Each number is 128 + 24 x the weight over the matrix's rms, rounded and kept within 0 to 255. Layers, rows and columns count from 0.

# layer 4 attention output, 224x256, rms 0.0545, rows 22-126, columns 192-255
[[ 67 132 147 148 137  94 139 128 139 122 107 121  87 113 118 149 114  80 127 100 144 153 141 140 133 126 109 139 108 134 139 101 111 139 162 141  99 182  83 134 125 112 142 136 190 106 114 152 133 103 118 161 108 131 194 166 121 149 153 108  95 165 109 135]
 [143 184 130  92 156 110 125 127  99 163 144  93 165 145 129 121 115 128 136 102 144 156 126 171 161 119 119 151 181 154 169  98 106 113 110 131 197  80 193 135 143 162 137 119  85 153 154  86 130 142 180  86 131 155  51 143  99 150 130 158 113 105 125 162]
 [117 143 165 143 133  70  90 105 144 105 125 159 109 135  99 116 114 141 149  95 118 168 145 105  84  95 118  98 157 113 126 105 133 148 119 121 123 125 143 136 108 107 116 113 113 112 151 132 131 150 129 111  94 170 135 121 176 126 172 117  98 104 126  96]
 [110 142 132 127 116 151 141 140 149  92 157 104 134 149  95 113 122 162  76 145 157 181  99 154 123 137  99 105 123 143 143 116 118  95  99  96 138 111 131 120 158 127 120  87 102 115 134 127 121 105 114 112 148 137 122 155 173  68 139 126 189 161 156 129]
 [132 129 130 159 107 175 122 138 138 141 119 167 125 131 158 136 110 132 124 141 146 129 126 105  90 152 123 119 127 102 110 140  83 155 144 139 139 129 133 129 123 135 142  77 131 137 103 126 133 116 158 146 142 113 108  69 116 105 153 110 161 133 148 135]
 [145 164 108 114 109 106  81 107 156 160 150  74 107 130 167 191  94 155 110 138 127  90  84 100  93  71 116 174 120 124 134 194 149 144 109  91 160  77 166  89 130 172  99 186 161 163 155  87 105 204  99 116 199 148 112 106 123 144  91  98 111  83 167 147]
 [144 113 130 176 168 156 117 154 140 115 110 175 110 172 144 187 107 137 131 147  27 101  85  72  99 144 105 104 126 109 173 149  96 181 118 171 141 125  84 152  73 136 169 116  87 165 111 167  48  79  85 197 132 145 100 135 155 145 131  83 163 107 108 129]
 [102 144 123 122 153 160  79 101 122 162 115 137 131  95 146 150  92 152 120 120  95 111  95 150 114 115 128 127  78 109 138 121  79 170 115  89 124 117 186 117 104 147 125 111 127 118 160  91 123 127  98 113 101 164 135  97 111 199 127 156  74  77 157 173]
 [117  82 155 135 108 104 131 129 143 148 129 121 136 120  77 105 176 119 111  76 138 180 158  99 139 174 143 127 175 111 134 116 138  98  93 147 141 119  74 130 174 118 152 143  44 104 122 171 169 163  83 154 105 135 146 138 179 128 121 115 210 176 110 124]
 [ 93  92 147 148  68 186 131 111 116 121 112 126 125 115 163 118 102 177 126 112 110 151 126 131 120 107 163 123 150 121 157 144 110  95  85 123 124 104 143 131 155 114 122 136 126 113 197 145 132 150 114 144 164 125 128 135 100 172 111 130 117 155 131 174]
 [129 117  91  76 122 106 124  97 115 157 154  77 128 142 154 138 146 153 159 168 103  97 127 132 114 113 144 151 137 126 164 142 129 106 127 140 189 107 153 111 124 140 116 169 124 145 140 108 101 140  92 115 173 162  82 140 104 135 135 159 153 121 138 145]
 [169 165  91  84  71 171  61 110 130  70 159 138 117 135 162 163 116 159 110 110 131 123  77 116  92 104 143 132 102 117 165 185  48 164  78 137 139 121 171  89 111 180 127 120 139 124 130  84  56 157  92 102 165 154 116 103 133 148 115 109 133 109 143 109]
 [136  88 134 156 123 100 155 111 205 101 190  85 154 113  93 130 151 120 103 156 133 118 146 112 137 148 141 135 127 155 117 102  87 140 133 114 142 127 131 159 120 108 110  35 125 100  48 158 151 120 123 110  69 159 168 146 121 100  95  95 175 143 145 156]
 [131 149  58  92 101 223  71 135  91 117 141 127 104 102 143 169  93 183 115 142 112  62  84 151 103  72 141 149 102 143 170 144 106 141 117  86 117  97 186 119 133 158  90 127 132 176 166  88  55 114 152  90 148 124 107 109  95 165 104 133  65  95 149 165]
 [ 90 134 144 179 114 121 135 161 101  95 129 126 104 157 121 129 131 125 147 100 120 158  91  83 110 115  57 120 131 128  74 122 109 137 126 141 133 161 103 134 150 113 130 117 127 115  90 139 157 175 110 184 104 100 157 132 152 149 125  84 151 131 152 106]
 [128 115  98 115 107 184  86 173 101  97 111 132 108 162 138 153  98 129 110 120 146 140 108 158 113 143 154 157  85 122 143 145  93 128 125 130 108 164 142 132 131 143 144 139 168 124 122 124 107 121 122 116 122 111 136 133 134 146  94 115 134 118 145 113]
 [ 97 126 150 200 146  69 105 155 145 149  78 157 193 130 128 101 126 142 134 106 116 140 185  59 157 175 107  79 178 169 151 114 148 119 115  98 118 119 160 107  71 154 155  92  96 119 155 147 147 107 100  80 121 133 141 152 156 107 158 159 114 143 180 181]
 [112  87 171 113 148 178 131  79 163 113 151 128 165 124 131  83 134 104 113 112  96  92 160 137 113 110  97 126 154 190 112  85 155 139 137 106 145  97 110 131  99 111 182 111 124 122 147 158 157 130 151 104 135 124 129 132 150 117 115  96 136 139 131 129]
 [156 134 111  95 170 142 101  96 165 124 114 102 139 116 116 167 108 136 102  96 125 107 171 107 111 105 107 143 137 181  99 154 145 140 116  83 130 162 138  75 109 172 160 125  99 149 134 139 114 116 121  91  88 108 111 117 145 174 135 100 120  88 185 132]
 [ 90  94 125 150 127  88 133 168 135 161 103 136 130 110  90  82 133 113 135 131 148 112 157  93 122 158 141 118 110  94 123 111 137 133 154 133 136 144 112 104 127 121 130 130 108 165 146 118 109 150 150 123 126 183 114 132 118 103 142 110 114 128 141 131]
 [141  89 125 122 117 100 145 138  99 125 147 145 135 130 148 124 118 133 143 160 103 108 142 107 125 116 153 118 112 116  98 149 159 120 116 135 137 106  84 139 150 142 165 179  96 152 133 119 136 104 107 126 157 123 116 103  94 124 137 145 157 123 119 136]
 [128 136 140 116 100 168 137 121 157 107 132 106 166  53 159 161 109 101  96 131 152 139  92 178 157 124  97 172 132 118 138 135  96 153 128 135 163 106 150 132 145 155 124 112  89 160 179 112 155 124 135 121 117 128 121 116 138 129 117  92 121 117 120  95]
 [108 139 141 106 144 133 133 148 128 105 119 135 149 119 106 105 132 156 136 138 101 171  88 146 121 119 102 142 115 147 137  96 155 123 108  88 122 117 130 137 162 131 145 145 114 131 119 135 133 138 130 128 108 155 133 145 167 124 143 151 127 160 117 151]
 [142 103 136 105 146 152 112  83 116  94 165  91 165 141 124  92 103 117 137 117  83  84 171 178 110 115 128 113 164 148  89 126 141 163 112 137 149  85 126 132  97 136 149 125 110 112 131 132 138 106 134 128 139 134  99 102 127 100 107 102 102 127 145  95]
 [149 117 148 104 167 150 133 102 130 124 109 127 199 122 150 125 150 118 133 116  72  96 152 140 142 169 140 114 159 114 177 121  59 156 129 167 172  79 146 134  90 102 153  88 105  87 110 107  68  90 109 140 133 149  56 104 122 166  98 137 142  90  96 146]
 [ 95 127 128 123 176 140 176 130 122 162 124 103 145 130 114 102  97 133 124 118 112 151 151 187 146 109 131 139 142 137  84  90 178  92 157 115 125 127 105 153 155 130 136 102 138 135 164 142 133 112 204 119 142 116 135 142  76 134  98 165 122 157 116 132]
 [148 117 109 129 108 105 132 153  90 104 169 104 135 154 153 102 158 144 112 144 153 158 117 157 151 140 134 145  97  94 115 132 144  93 127 160 117 156 144 108 144 118 132 163 144 155 125 111 135 126  96 130 142  80 125 132 154 117 101 128 199 143 125 111]
 [146 168 128 144 163 108 152 147 144  97 137 115 129 139 116 118 110  93 109 177  95 133 114 144 140  98 132 149 112 114 152 134 161 146 130 159 110 115 129 128 124 105 119 135 161 184 143 115 108 119 118 102 116 135 103 134 141  88 116 138 148 139 133 119]
 [162 115 138 132 172 102 124 106 122 111 116 183  79 160 125 152 142 141 134  75 167 136 118 107 102 124  77 121 150 108 124 128  92 123 171 137 117 176 124 127 132  94 133 120 132 103  96 129  89  94 166 136  95 109 137 137 136  77 127 125 165 160  77 128]
 [141 105 129 129 145 113 154  88 168 142 134 125 139  81 177 149  87 152  99 187 129 130  93 126 114 117 124 157 101 139 165  95  99 159 172 131 152 110 133 120 113 105 117 137 153 137 125 106 144 153 132 155 162 115 117 112 107 132  93 110  95 128 130 151]
 [107 125 109 140 167 102 119 112 160 149 114 148 124 118 131  88 145 163 122 115 131 153 175 105 121  91 169 168 121 135 147 128 196  96 111  99 109 117 126 155 132 152 125 143  97 155 185 118 157 144 129  43 104 110 137 139  78 172 120 190  74 115 132 124]
 [101 131 101 125 136 133 123 120 146 158 147 129 150 139 127 116 123 130 189 151 110  75 146 118 112 126 121 155 117 123 137 154 139 113 129  89 141 104 160 111 124 159 151 168 125 109 176  88 141 139 141  74 145  93 112  69 100 162  99 146 124 113 160 117]
 [137 138 110 125 108 139 107 102 137  92 149 127 138 102 158 131 151 129 126  89 110 108 107 116 113 113 129 148  96 132 136 109  91 118 145 170 125 128 138 142 127 124 122 139 119 115 136 117 106 163 134 122 118 123 105 129 108 186 112 128 106 145  87 143]
 [136 151 116 137 108 171 135 132  73  85  84 122 117 156 119 150 106 116 122 173 117 136 143 166 129 184 165 103 108 143 104 116 128 161 132 167  84 167 126 153 128 116 107 105 118 109 119 136 118  87 128 166  75  89 154  99 128 136 123 114 154 110 120 110]
 [125 130  69 153 129 164  73 102 168 123 142 156 129 119 154 183  95 145 109 140 130  98  93 136  88  65 104 105 103 131 154 118  94 182 139  63 140  95 177 117  68 142 111 108 142 105 142  86 131  91 139  90 128 136 108 117 151 116 142 125 112 123 170 147]
 [113 100 112 174 171 111 117 113 179 147 156 135 124 124 102 144 133 145 111  90 103 145 121  92 116 119 110 134 140 139 137  88 103 183 161 113 158 147 129 142 108 130 151  88 134 110  95 139 133 113 182 126  91 181 128 144 163 101 125 111 144 152 116 180]
 [120 123 151 139  75 117 117 180  69 115  65 149 117 149 139 154 149 144 130 131 149 159  86  71 125 147 158  99 162  93 105 136 146  85 136 152 109 133 134 168 140 133 117 113  97  92 119 119 124 170 103 156 139 133 135 124 112 124 115 131  91 102 131 120]
 [106 130 173 157 112 117 155 172 116 153 130 131  89 145 116 166 168 108  97 118 108 145 113  86 140 161 119 107 160 107 146 103  77 133 156 181 158  94  86 193 147  97 134 142 113 116  78 156  80 141 162 205 121 145 127 139 127 151 145 105 127 130  94 157]
 [124 102 121 124 179 121 176 110 183 166 159 148  84  69 134 122  99 129 117 147 138 114  88 117 119 113 119 129  85 131 171 130 136 138 102 113 136 129  76 130 157 122 134 149 146 160 115 148 174 109 174 148 114 124 154 117 108  78 127 129 136 108 122 107]
 [143  90  98 104 115 188 133 141  81 117 137  72 120 132 111 152 125 128 132 148 127 103 137 172 105 108 122 128 150 187 110 127  99 156  97 108 145 135 173 124 112 127 162 130 127 141 105 145 135 113 157 144  88  78 115 118 139 137  76 101 131  90 151 134]
 [113 139 106 107 136 136 135 147 104 110 146 114 168 216 160 127 123 152 126 134 134 122 174 131 112  85 134 175 155 135  84 135 139 141 148 138 171 120 170 121 145 171 144 121 126 163 113 107 149 135 143 111 172 107 118 116  84 119 124 119 126  99 166 126]
 [140 117 110 125 121 144 137 139 107 146 106 130 113 114 128 108 153 129 136 124 155 114 133 100 123 103 171 119 127 141 110 148 170 122 141 124 138 115 139  92 140 140 113 156  97 164 142  73 148 155 157 134 161  87 111 121  98 122 125 119  65  74 136  95]
 [100 147 138  90 128 160 125 121 145 124 122 142 167 131 131 167  77 156 159 162  80 121  93 151  84 142 140 158 135 115 136 124 121 171 118 115 126 156 143 132 117 128 148 128 163 133 117 118  93 158 102 152 151 149 122  89 123 136 114 128  76 119 118 141]
 [ 95 111 132 115 124 107 156 131 104 132  77 148  84 121  90 145 128 110 154 147 124 122 107 114 167 123 127 137 170  73 139 148 149 154 180 202 119 138 105 140 171 113 143 139 145  67  97 158 138 139 125 180 140  74 120  96 105 123 125 143 104 155 100 103]
 [132 113 158 145 110  85 144 175 149 102 130 123  88  98 113 145 130 133 147 122 134 152 118  98 136 158 101 132 169 152 147 136 127 131 102 151 141 146 113 139 165 118 149  97 137 150  99 148 114 160 144 157 122 157 147 158 124 106 130 104 102 137 109 117]
 [ 79 141 108 150 151 102 115 124 125 118 131 129 154 154 136  98 138 144 137 120 149 170 133 123 141 165 156 113 122 114 124  69 119  68 129 129 134 139 139 115 129 106 119 147  94 109 168 117  88 116 118 144 133 141 107 137 152 165 141 113 197 156 121 136]
 [108  92 113 123 160  52 113 136 149 188 123 125 127 113 147 169 102 121 140 149 153 113 137 117 150  88 107 172 130 123 133 101 173 118  95  86 119 156 132 130 111 153 107 180 161 124 156 112 162 122 136 103 115 115 124 116 131 153 128 140 100 129 136 105]
 [113  58 171  98 148 155 144  86 158 218 134 141 129 129 138 126 118 114 107 152 141  97 109 160  97 137 158 193 114  97 121  90 159 162 144  55 116 118 147 145 119 130 173 154 134 110 143 110 120 131 149 124 103 134 121 113 119 149 107 154 132 106 122 152]
 [112 197 130 114  59 131  90  86 100 103 129 141  97 111 139 103  62 189 110 191 187 180 106 164 123 172 189 150  46  79 129 199 156 107 117 112 105  92  96 138 202 136  36 162 123 171 146  78 142 145  59 137 111 116 168  80  69  96  92 142 121  97 177  58]
 [131  97 136 123 150 102 104  89 183 180 116 155  96  67 125 163 110 109 138 159 192  74 113  92 108  99 117 142  93  96 174 120 150 148 140 109 120 110 106 118 107 143 120 158 149 122 111 103 114  98 142 127 165  99 134 124 124 107 142 138 129 148 148 101]
 [168 150 124 125 128 155 111 117 106 137 133  91 132 167 143 128 139 138 115 153 147  89 106 142 135 110 130 178 130 135 128 157 157 125 111 127 124  91 149  70 103 137 138 180 124 158 175 101 161 164 131 120 141 103  93 152 138 144 137 101  98  82 147 106]
 [161 149  91 155 103 151 117 173  72  98 112 130 106 138 150 152 104 120 127 160 148  89 101 132 145  92 115 122  99 143 103 169 162 168 167 146  70 138 142 124 113 129  90 153 180 127  99 125 147  81 110 137 127  68 181 120 143  81 119  90 136  98 149 105]
 [126 110 108 153 127  85 106 117 148  98 107 124 156 184 119 148 103 112 158 136  91 177 167 118 124 128  89 121 162 157 118 116 140 159 126 142 132 187 120 122  71 128  98  76 162  88  74 159 139 152 132 127 120 130 135 126 165 122 130 116 127 172 146 139]
 [142 114 106 116  99 101 142 130 125 120 151  81 123 118 125 151 141 116 145 101 134  91  85 122 143  77 131 128 185 175 100 135 126 129  95  85 149 141 176  96 180 135 149 167 111 131 126 119 179 149 150 156 126 133 153 107 126 131  46 103 123 103 119 144]
 [162 145 148 116 132 128 126 129 158 142 101 155 140 137 117 153 108 160 138 127 110 146 124  93  88 126 152 128 159 155 128 164 136 135 165 168 123 120 118 136 122 144 153 130 118 133 123 123 110 133 133  93 142 143  81 126  91 110 166 121 100 103 110 138]
 [135 135 125 141 144 153 155 151  96  94 128 127  92 148  69 109 156 138 116 132  99 130 105  69 109 107 129  79 108 187 101 141 140 141 146 168 112 145 120  99 124 114 147 133  93 127  99 149 151 106 119 156 139  59 155 161 138  83 154 116 148 115 130 107]
 [134 155 130 145 174  98 151 112 190 172 137 138 191 110 129 100 154 110 131  93 149  73 140 109 145  92 101 144 136 120 143  81 140 111 114  94 153 114 100 101 116 120 135 139  87 129 147 151 132 134 148  87 118 186 134 138 139 113 136 150 115 140  95 157]
 [151 103 159 109 182 130 125 101 141 174 140 159 102 150 107 119 130 132  79 120 137 146 154 136 130 130 154 153 113  88 154 155 126 145 118 120 119 122 107 150 144 121 134 151 114 132 115 140 121 128 143 129  93 125 129 151 118 117 131 146 129 137 109  96]
 [148 138  96 115 100 202 101  86 140  68  99 140 105 136 177 136 109 113 130 152 128  83  85 148 142 104 151 116  75  40 169 154 119 135 129 107 101 143 127  94 137 120 125 119 133 129 144  95 121 123 101 110 116 134 125  91 114 121  89 144 167 160 143 105]
 [160 151 149 130 110 147 163 125 124 121 133 126 117 100 112 107 124 108 111 161 143  85 116 171 174 121 124 124 125 138 133 158 161 100 133 105  65 144  91 133 109 127 105 179 138 112 141 162 181 110 143 126  94  75 162 141 127  95 117 122 123 104 125  73]
 [123 136 101 131 123 168 132 121 150 151 160 123 133  96 177 134 133 113 117 145 133 121  79 160 133 138 134 147  76  67 117 107 107 126 137  72 124 112 136 125 128 114  95 102 115 117 123 129 141 154 149 157 106 153 145 114 124 174 107 103 155 126 133  98]
 [158 135  85 106 116  91 127 130 154 164 102 117 109 113 164 164 115 130  98 176 181 111 112 154 156 163 166 172  87 130 146 131 123 117 150 138  89 162 149 136 139 141  85 162 161 150 114 103 137 150 126 123 112 150 134 139  84 109 122 136  93 125 142  97]
 [143  90 107 119 150 130 165 153 127 143 134 142 140 135 132 136 108  75 110 144  89 137 148 152 134  90 143 119 150  78 139 102 156 140 118 102 164 151 123 140 114 112 177 134 130 189 191  97  82  91 147  99 143 140 112  89 132 130 129 159 111 121 149 147]
 [120 177 129 129 152 164 104 168  99 111 157 143 116 118 202 113 108 176 143 140 161 135 116 138 103 140 171 135  88  99 155 174  81 113 137 163 156  73 142 138 154 133 130 167 160 200 185  74 102 118 124 126 171 120  97 153  79 143 131 133 119  97 116 120]
 [133 173 130 130  71 141 132 179  86  89 149  88 129 118 142 114 114 127 115 139 112 112  97 136 146 152 128 153 112 149  87 149 119 122 132 150 104 175 153 104 149 118 136 118 164 130 136  66 132 169 104 128 136 125 146 125 138 131 124 105 151 118 146 120]
 [135 123 115 162 106 139 113 101 103  99 132 113 102 160 112 120 128 165 126 152 115 119 106  97 116  94 139 108 155 168  99 155 152 126 138 115 130 113 117 151 130 129 116  95 107 105 120 143 136 120 134 140 120 132 146 163 112 133  93 126 144 124 146 173]
 [135 120 112 142 132 114 115 106 140 122  93 161 117 138 138 138 139 102 146 114 127 123 133 143 129 135 123 139 134 109 147 132 122 146 120 174 114 174 116 113  87 122 138 103 161 124 139 130 103 136 137  99 131 150 115 128 131 118 161 152 101 163 104 126]
 [ 87 120 112 164 146 140  97 124 132 104 119 169 147 162 102 132 104 147 120  96 123 154 168 130 102 159 120  79 125 138 116 100  76 171 125 125 125 133 129 120 119 110 111  83 113 115 106 162 109  86 133 151 100 146 129 133 160 156 169 117 125 165 139 169]
 [134 162 168 110 125  88 150 117  94  71 140  70 142 138 122  60 164 135 120 121 157 105 127 192 178 157 102 133 113 147  79 136 141  80 126 181  94 173 105 100 165 132  97 145 102 115  71 157 176 125  91 132  97 141 146 170 140  63 135 127 177 162 127 123]
 [111  71 137 119 148 121 158 152 109 115  99 172 118 124 113 114 108 133 135 142 144 137 134 132  97 109  93 128 133 163 120 130 169 143 145 106 110 163 102 149  99 117 156 118 139 131 138 145 137  63 128  95 111 124 148 172 140  73 171 149 104 124 124 122]
 [126 118 129 149 145  45 123 113 131 142 127 179 148 141 144  91 137 123 185  93 163 155 208  74 123 144 110 105 128 144 114  72 149 133 175 108 136 151 113 135 144 129 153 117 147  80 112 152 150  98 195 119 104 124 125 121 143 158 165 171 122 127 134 158]
 [153  77 107  68 132  96 158 135 150 171  94 102 125  96 130 131  79 145 114 129 137 154 139 167 105 120 158 132 166 117 169 110 142 132 105 138 153 149 149 107 165 124 111 126  66 137 145 136 111 137 136 114  98 200 139 157  70 138  83 145  92 108 127 151]
 [134 182 139 127 117 126  99 139 115 116 121 131  64 133 117 165 152 155 138 125  86 174  67  98  99  96 139  97 148 130 137 139  85 152 113 168 139 132 146 131 130 128 121 104 150 121  93 120  73 193 130 160 143 159  97 120 150 130 163 154 129 131 104 112]
 [193 107 116 129 116 163 127  95 134 118 162  97 167 113 121 134 129 116 105 137 112 130 157 138 141  85  99  95 176 190 110 109 113 159 126 121 182 111 153 100  62  98 113 106 147 117 124 156 114  84 163 119 154 120 104 133 218 121 161  75 140 136 117 176]
 [138 128 159 109 123 132 132 115 130  88 155 108 107  87 133 128 139 124 159 173 127 110 103 137 154 157 139 102 126 118 173 179 139 141  94 134 142 102 121 106 135 119 129 108 170 139 126 126 130 112  79 172 154  98  85 122 136 156 106 119 129 106 143 121]
 [136 145 135 130 117 133 121 110 115 157 133 123 187 121 158  73 174 117 151 129 143  93 163 140 150 132 141 137 168  93 106 138 155  88 109  78 151  97 144  85 127 127 145 135  79 127 168  85 181 177 132  83 131 136  89 107  98 138 117 173 106 137 124 109]
 [107 100 150 158 134 132 173 137 142 129 115 124 128 149  81 102 182  77 113  67 107 128 153 138 196 150 129 101 147 144  96  92 116  93 109 175  85 199  90 178 105 106 140  87 102  68 106 181 158  97 106 134  65 124 151 164 153 117 141 129 183 171  85 128]
 [123 124 127 125 168 147 135 100 149 138 149 158 177 119 166 152 125 161  86 120  97 122 123 108  90 107  80 158 155 127 150 136 113 137 147 111 186 113 136 110 128 144 143 106 101 162 132 109 120 121 122  92 181 128 102  86 116 125 153 131 123 101 151 144]
 [138 158 123  61  85 180 125 117  90 133 141 136 116 114 132 166 103  93 130 153 120 156 100 143 118 101 147 115 138  81 127 165  81 179 139  89 144 114 153 124 147 178 149 120 131 134 133  91 130 129 143 158 129 128 155  30  77 169 138 120 120  71 151 127]
 [127 151 145 148 136 123 120 114 137 139 139 140 118 127 142  80 153 135 139 133 135 131 152 157 170 133 149 116 135  82 149 144 129  92  98 131 148 131 136 110 132 138 124  87 142 157 156 133 135 144 174 101 135 151  76 147  96 137 146 171  87 174 144 159]
 [134 166 118 161  78 160  88 144 139 104 125 145 130  88 151 159 106 102 142 140 150 110 111 140 129 168 109  53 115 141 118 134  91 177 113 159 101 122 134  95  70 138  81  90 150 141 131 137  96 105 112 167 128 152 162 106 172 142 157  78  87 119 130  99]
 [120 133 115 131 154 104 151 132 108 106  84 166  96 152 130 148 147 117 169 131 136 140  91 132 127 147 115 126  97 102 146 133 139 117 129 164  85 170  68 145 105  98 129 153 138 121 100 142 102 106  80 152 141 106 130 136 153 103 139 141 158 160  84  93]
 [141  76 158 136 165 122 123 131 196 176 132 101 124 105 116 131 126 133 105  84 134 101 138  84  87 110 117 159 125 145 159 142 112 113  81 142 143 130 119 126 108 154 176 163 104 118 136 177 124 124  77  81 137 171 142 192  98 136  88 142 126  99 139 124]
 [138 123 101  77 128 134 119  65 116 114 140 138 132 150 141 122 114 127 139 157 107 153  83 188 115 121 141 127 107 113 121 119 100 152 123 134 117 133 133 124 115 104  99 154 159  60 139  89 122 118 107 168 128 147 136  75 162 126 121 129 165 143  87  98]
 [136 133 158 153  92 102 102 202 140 131 110  78 107 121  80 141 170  81 149  95 108 109 120  78 132 146 143 111 145 143 103 112 159  84 105 145 123 131 113 160 147 126 151  77 126 109 109 145  92 171 110 145 111 172 125 170 137 118 127 147 130 147 147 148]
 [142 178 118 109 122 128 131 167 106 112 118 167 131  95 159 141 117 138 161 190 106 117 100 137 130 147 145  92 109 102 157 144 108 148 140 115  93 101 131 108 116 116  93 115 168 132 165  87  83 124 105 139 156 130 100  80 115 141 143 143  69 106 112 115]
 [125 150  69 174 135 118  85 145 113 116 160 115 189 174 162 110 144 113 122 106 132 101 195 120 145 181 176 144 110 156  83 122 125  93 120 111 166 122 192 118  67 168 145 121  94 168 166  95 123 113 114  76 136 132  97 131 124 164 111  91 166 121 154 185]
 [152 150 121 148 108 161 137 100 155 130 139 140 110 108 139 163 105 128 154 137  87 102 102 118 113  91 113 106 115 142 149 166 107 165 134 155 158 129  98 117 105 153 146 130 169 159  99 137 131 141 140 121 169 108 114 113 111  93 164 127 111 127 138 141]
 [113 155 112 160 107 132 121 139 119 137 144 115 113 131 122 136 128 155 136 106 138 117 114 116 142  86 118 125 162 143 112 112  97 136 145 130 148 123 154  96 129 123 146 121 117 112 118 128 108 148 160 125 138 170 133 172 146  98 126 108 161 153 121 166]
 [112 118  88 168  83  94  83 129 136 143 145 113 135 130 121 146 104 111  92 182 146 131 107 129 142 122 112 170 127  96 133 138 146 149 126 116 133 150 160 118 114 160 110 142 158 131 148 106 169 158 122 116 153  96 149 117 144 110  92 117 133 184 191 124]
 [136  56 133  98 125 132 195 132  70 164 101 169 136 145  80 108 133 108 164 160 151 110 173 143 121 119 112 167 114  92 137 117 141 157 152  99  83 164 100 169 117 109 155 139 113 111 129 171 170 103 158  99  78 113 122 138 121 141 166 203  62 104  84 103]
 [105 104 124 136 152 133 106 110 119 103 105 178 101 154 127 141 127 132 129 128 130 116 124 135  83 112 133 144  92 116 106 130 134 170 134 128 128 152 117 137 135 111 115 143 154 144 107 138 106 134 107 155 113 104 148 121 148 130 116 136 120 129 143 102]
 [108 151 114 132  97 133  99 130 136 106 114 120 117 130 161 105 157  81 128 115 179 117 156 162 167 164 158 153 136 120 151 127  92 130 140 150 143 152 173 118 111 157 130 100 151 122 131  96 127 121 151 115 132 122 125 112 105 127 111  99 100 153 141 160]
 [ 99 102 135 173 153  85 104 146 129  77 102  84 131 168 116 129 128 131 153  88  57 131 165  92 158 111 150  76 126 181 103 108 146 114  78 151 152 112 138 127  77 141 139 129 107 124 137 168  85 107  62 137 118 158 101 133 178 155 133  73 153 109 139 180]
 [138 110 136  92 171 175 138  72  92 122 113 129 126 103 127  92 122 150 146 102 181 147 137 160  43 142 137 142 147 172  98  90  99 142 140 147 128 159 153 105 113  96 127 108 125 140 112 143 117  92 140 155 129  99 131 121 114 140 120 140 131 137 115 165]
 [119  84 135 133 126 133 160 141 117 134 100 119 119 126  92 138 157  95  84 107 123 129 117 123 100 143 155 141 126 133  93  99 101 112 133 139 146 160  95 149 123 141 147 118  87 105  82 145 124 157 146 165  88 120 147 144 101 114 105  83 118 132 140 139]
 [144  85 135 101 177 153 137 125 126 183 139  83 138 113 152 106 155  98 119 110 164 148 164 142  98 143 177 120 141 124 124 113 156 137 126 103 176  57 172  90  99 116 114 120  78 157 160 121 103 133 123 150 175 171 116 165 144 145 123 101 132 104 150 153]
 [142 154  94 122 144 112 157 150 120 167  82 129 106 105 133 109 127 114  99 136 127 136 118  83 158 126 158 126 134 105 103 131 153 115 127  96 131 124 152  94 164 124  80 104 102 146 161  69 113 133 160 151 128 165 156  92 116 143 120 124 120  87 129 135]
 [140 138 162 129 138 155 144 130 137 137 126 125 112 106 111  94 122 125 125 100 133 137 121 116 126  97 123  53 136 178 132 113 150 117 140 128 146 111  98 122 133 137 152 119  97 131 101 147 148 128 159 151 119 128 131 160 111  95 133 143 128 105 164 155]
 [136 142 116 122 176 101 117 166 112 121  99  88 150 130 116 115 157 139 147 123  99 131 150 113 147 145 139 144 141 117 129 103 143  87 103 162 146 141 126  91 110 142  98 113  85 162 100 133 102 184 112 148 119 159  85 113 104 117 103 114 148 132 159 146]
 [138 122 155 158 105 121 155 106 136 136 137 122 149 177 119  50 176 157 134 129 110 141 154 157 110 170 166 116 126 165 101 112 169  94 164 150 101 109  82 173  94 100 116 124 117  80 103 181 157 136 154 128 120 132 132 187 150  95 153 134 119 136 114 131]
 [157 155 119 135 147  90  88 102 148 125 129 126 129 155 126 147 141 156 121 185 132 151 126  72 121 134 138 163 138 140 159 130 147 134 118 136 142 104 131 117 117 156  91 118 125 118  97 109 114 161 111 112 142 113 122 111 141 132 133 139 155 142 165 100]
 [109 164 129 143 158  79 106 158 138 133 144 139 114 161 106 133 104 120 165 116 115 159 138 109 105 130 158 115  94 115  91  94 120 122 139 120 144 139 112 147 138 136 145 155 140 139 128 126 108  92 135 168  98 167 138 142 115 154 147 114 139 114 151 140]
 [150 142 110  96 117 134 151 128 146 113 127  66 140 131 111 134 126 103 120 126 152 107 141 163 148 154 100 165 133 127 110 118 103 132 128 124 119 148 141 135 119 154 121 110 113 125 124 132  99 117 137 127  99 162 112 124 135 124 110  90 162 133 142 145]
 [159 132 157 109 145 103 138 145  95 121 129 118 101 158 101 168 165 131 160 123 158 166 130  96  96 116 147 120 129  71  90 108 130  83 133 100 116 106  99 152 175  88  64 125 116 119  98 122 111 197  78 180 135 141 132 118 125 158 127 155 123 118 123  64]]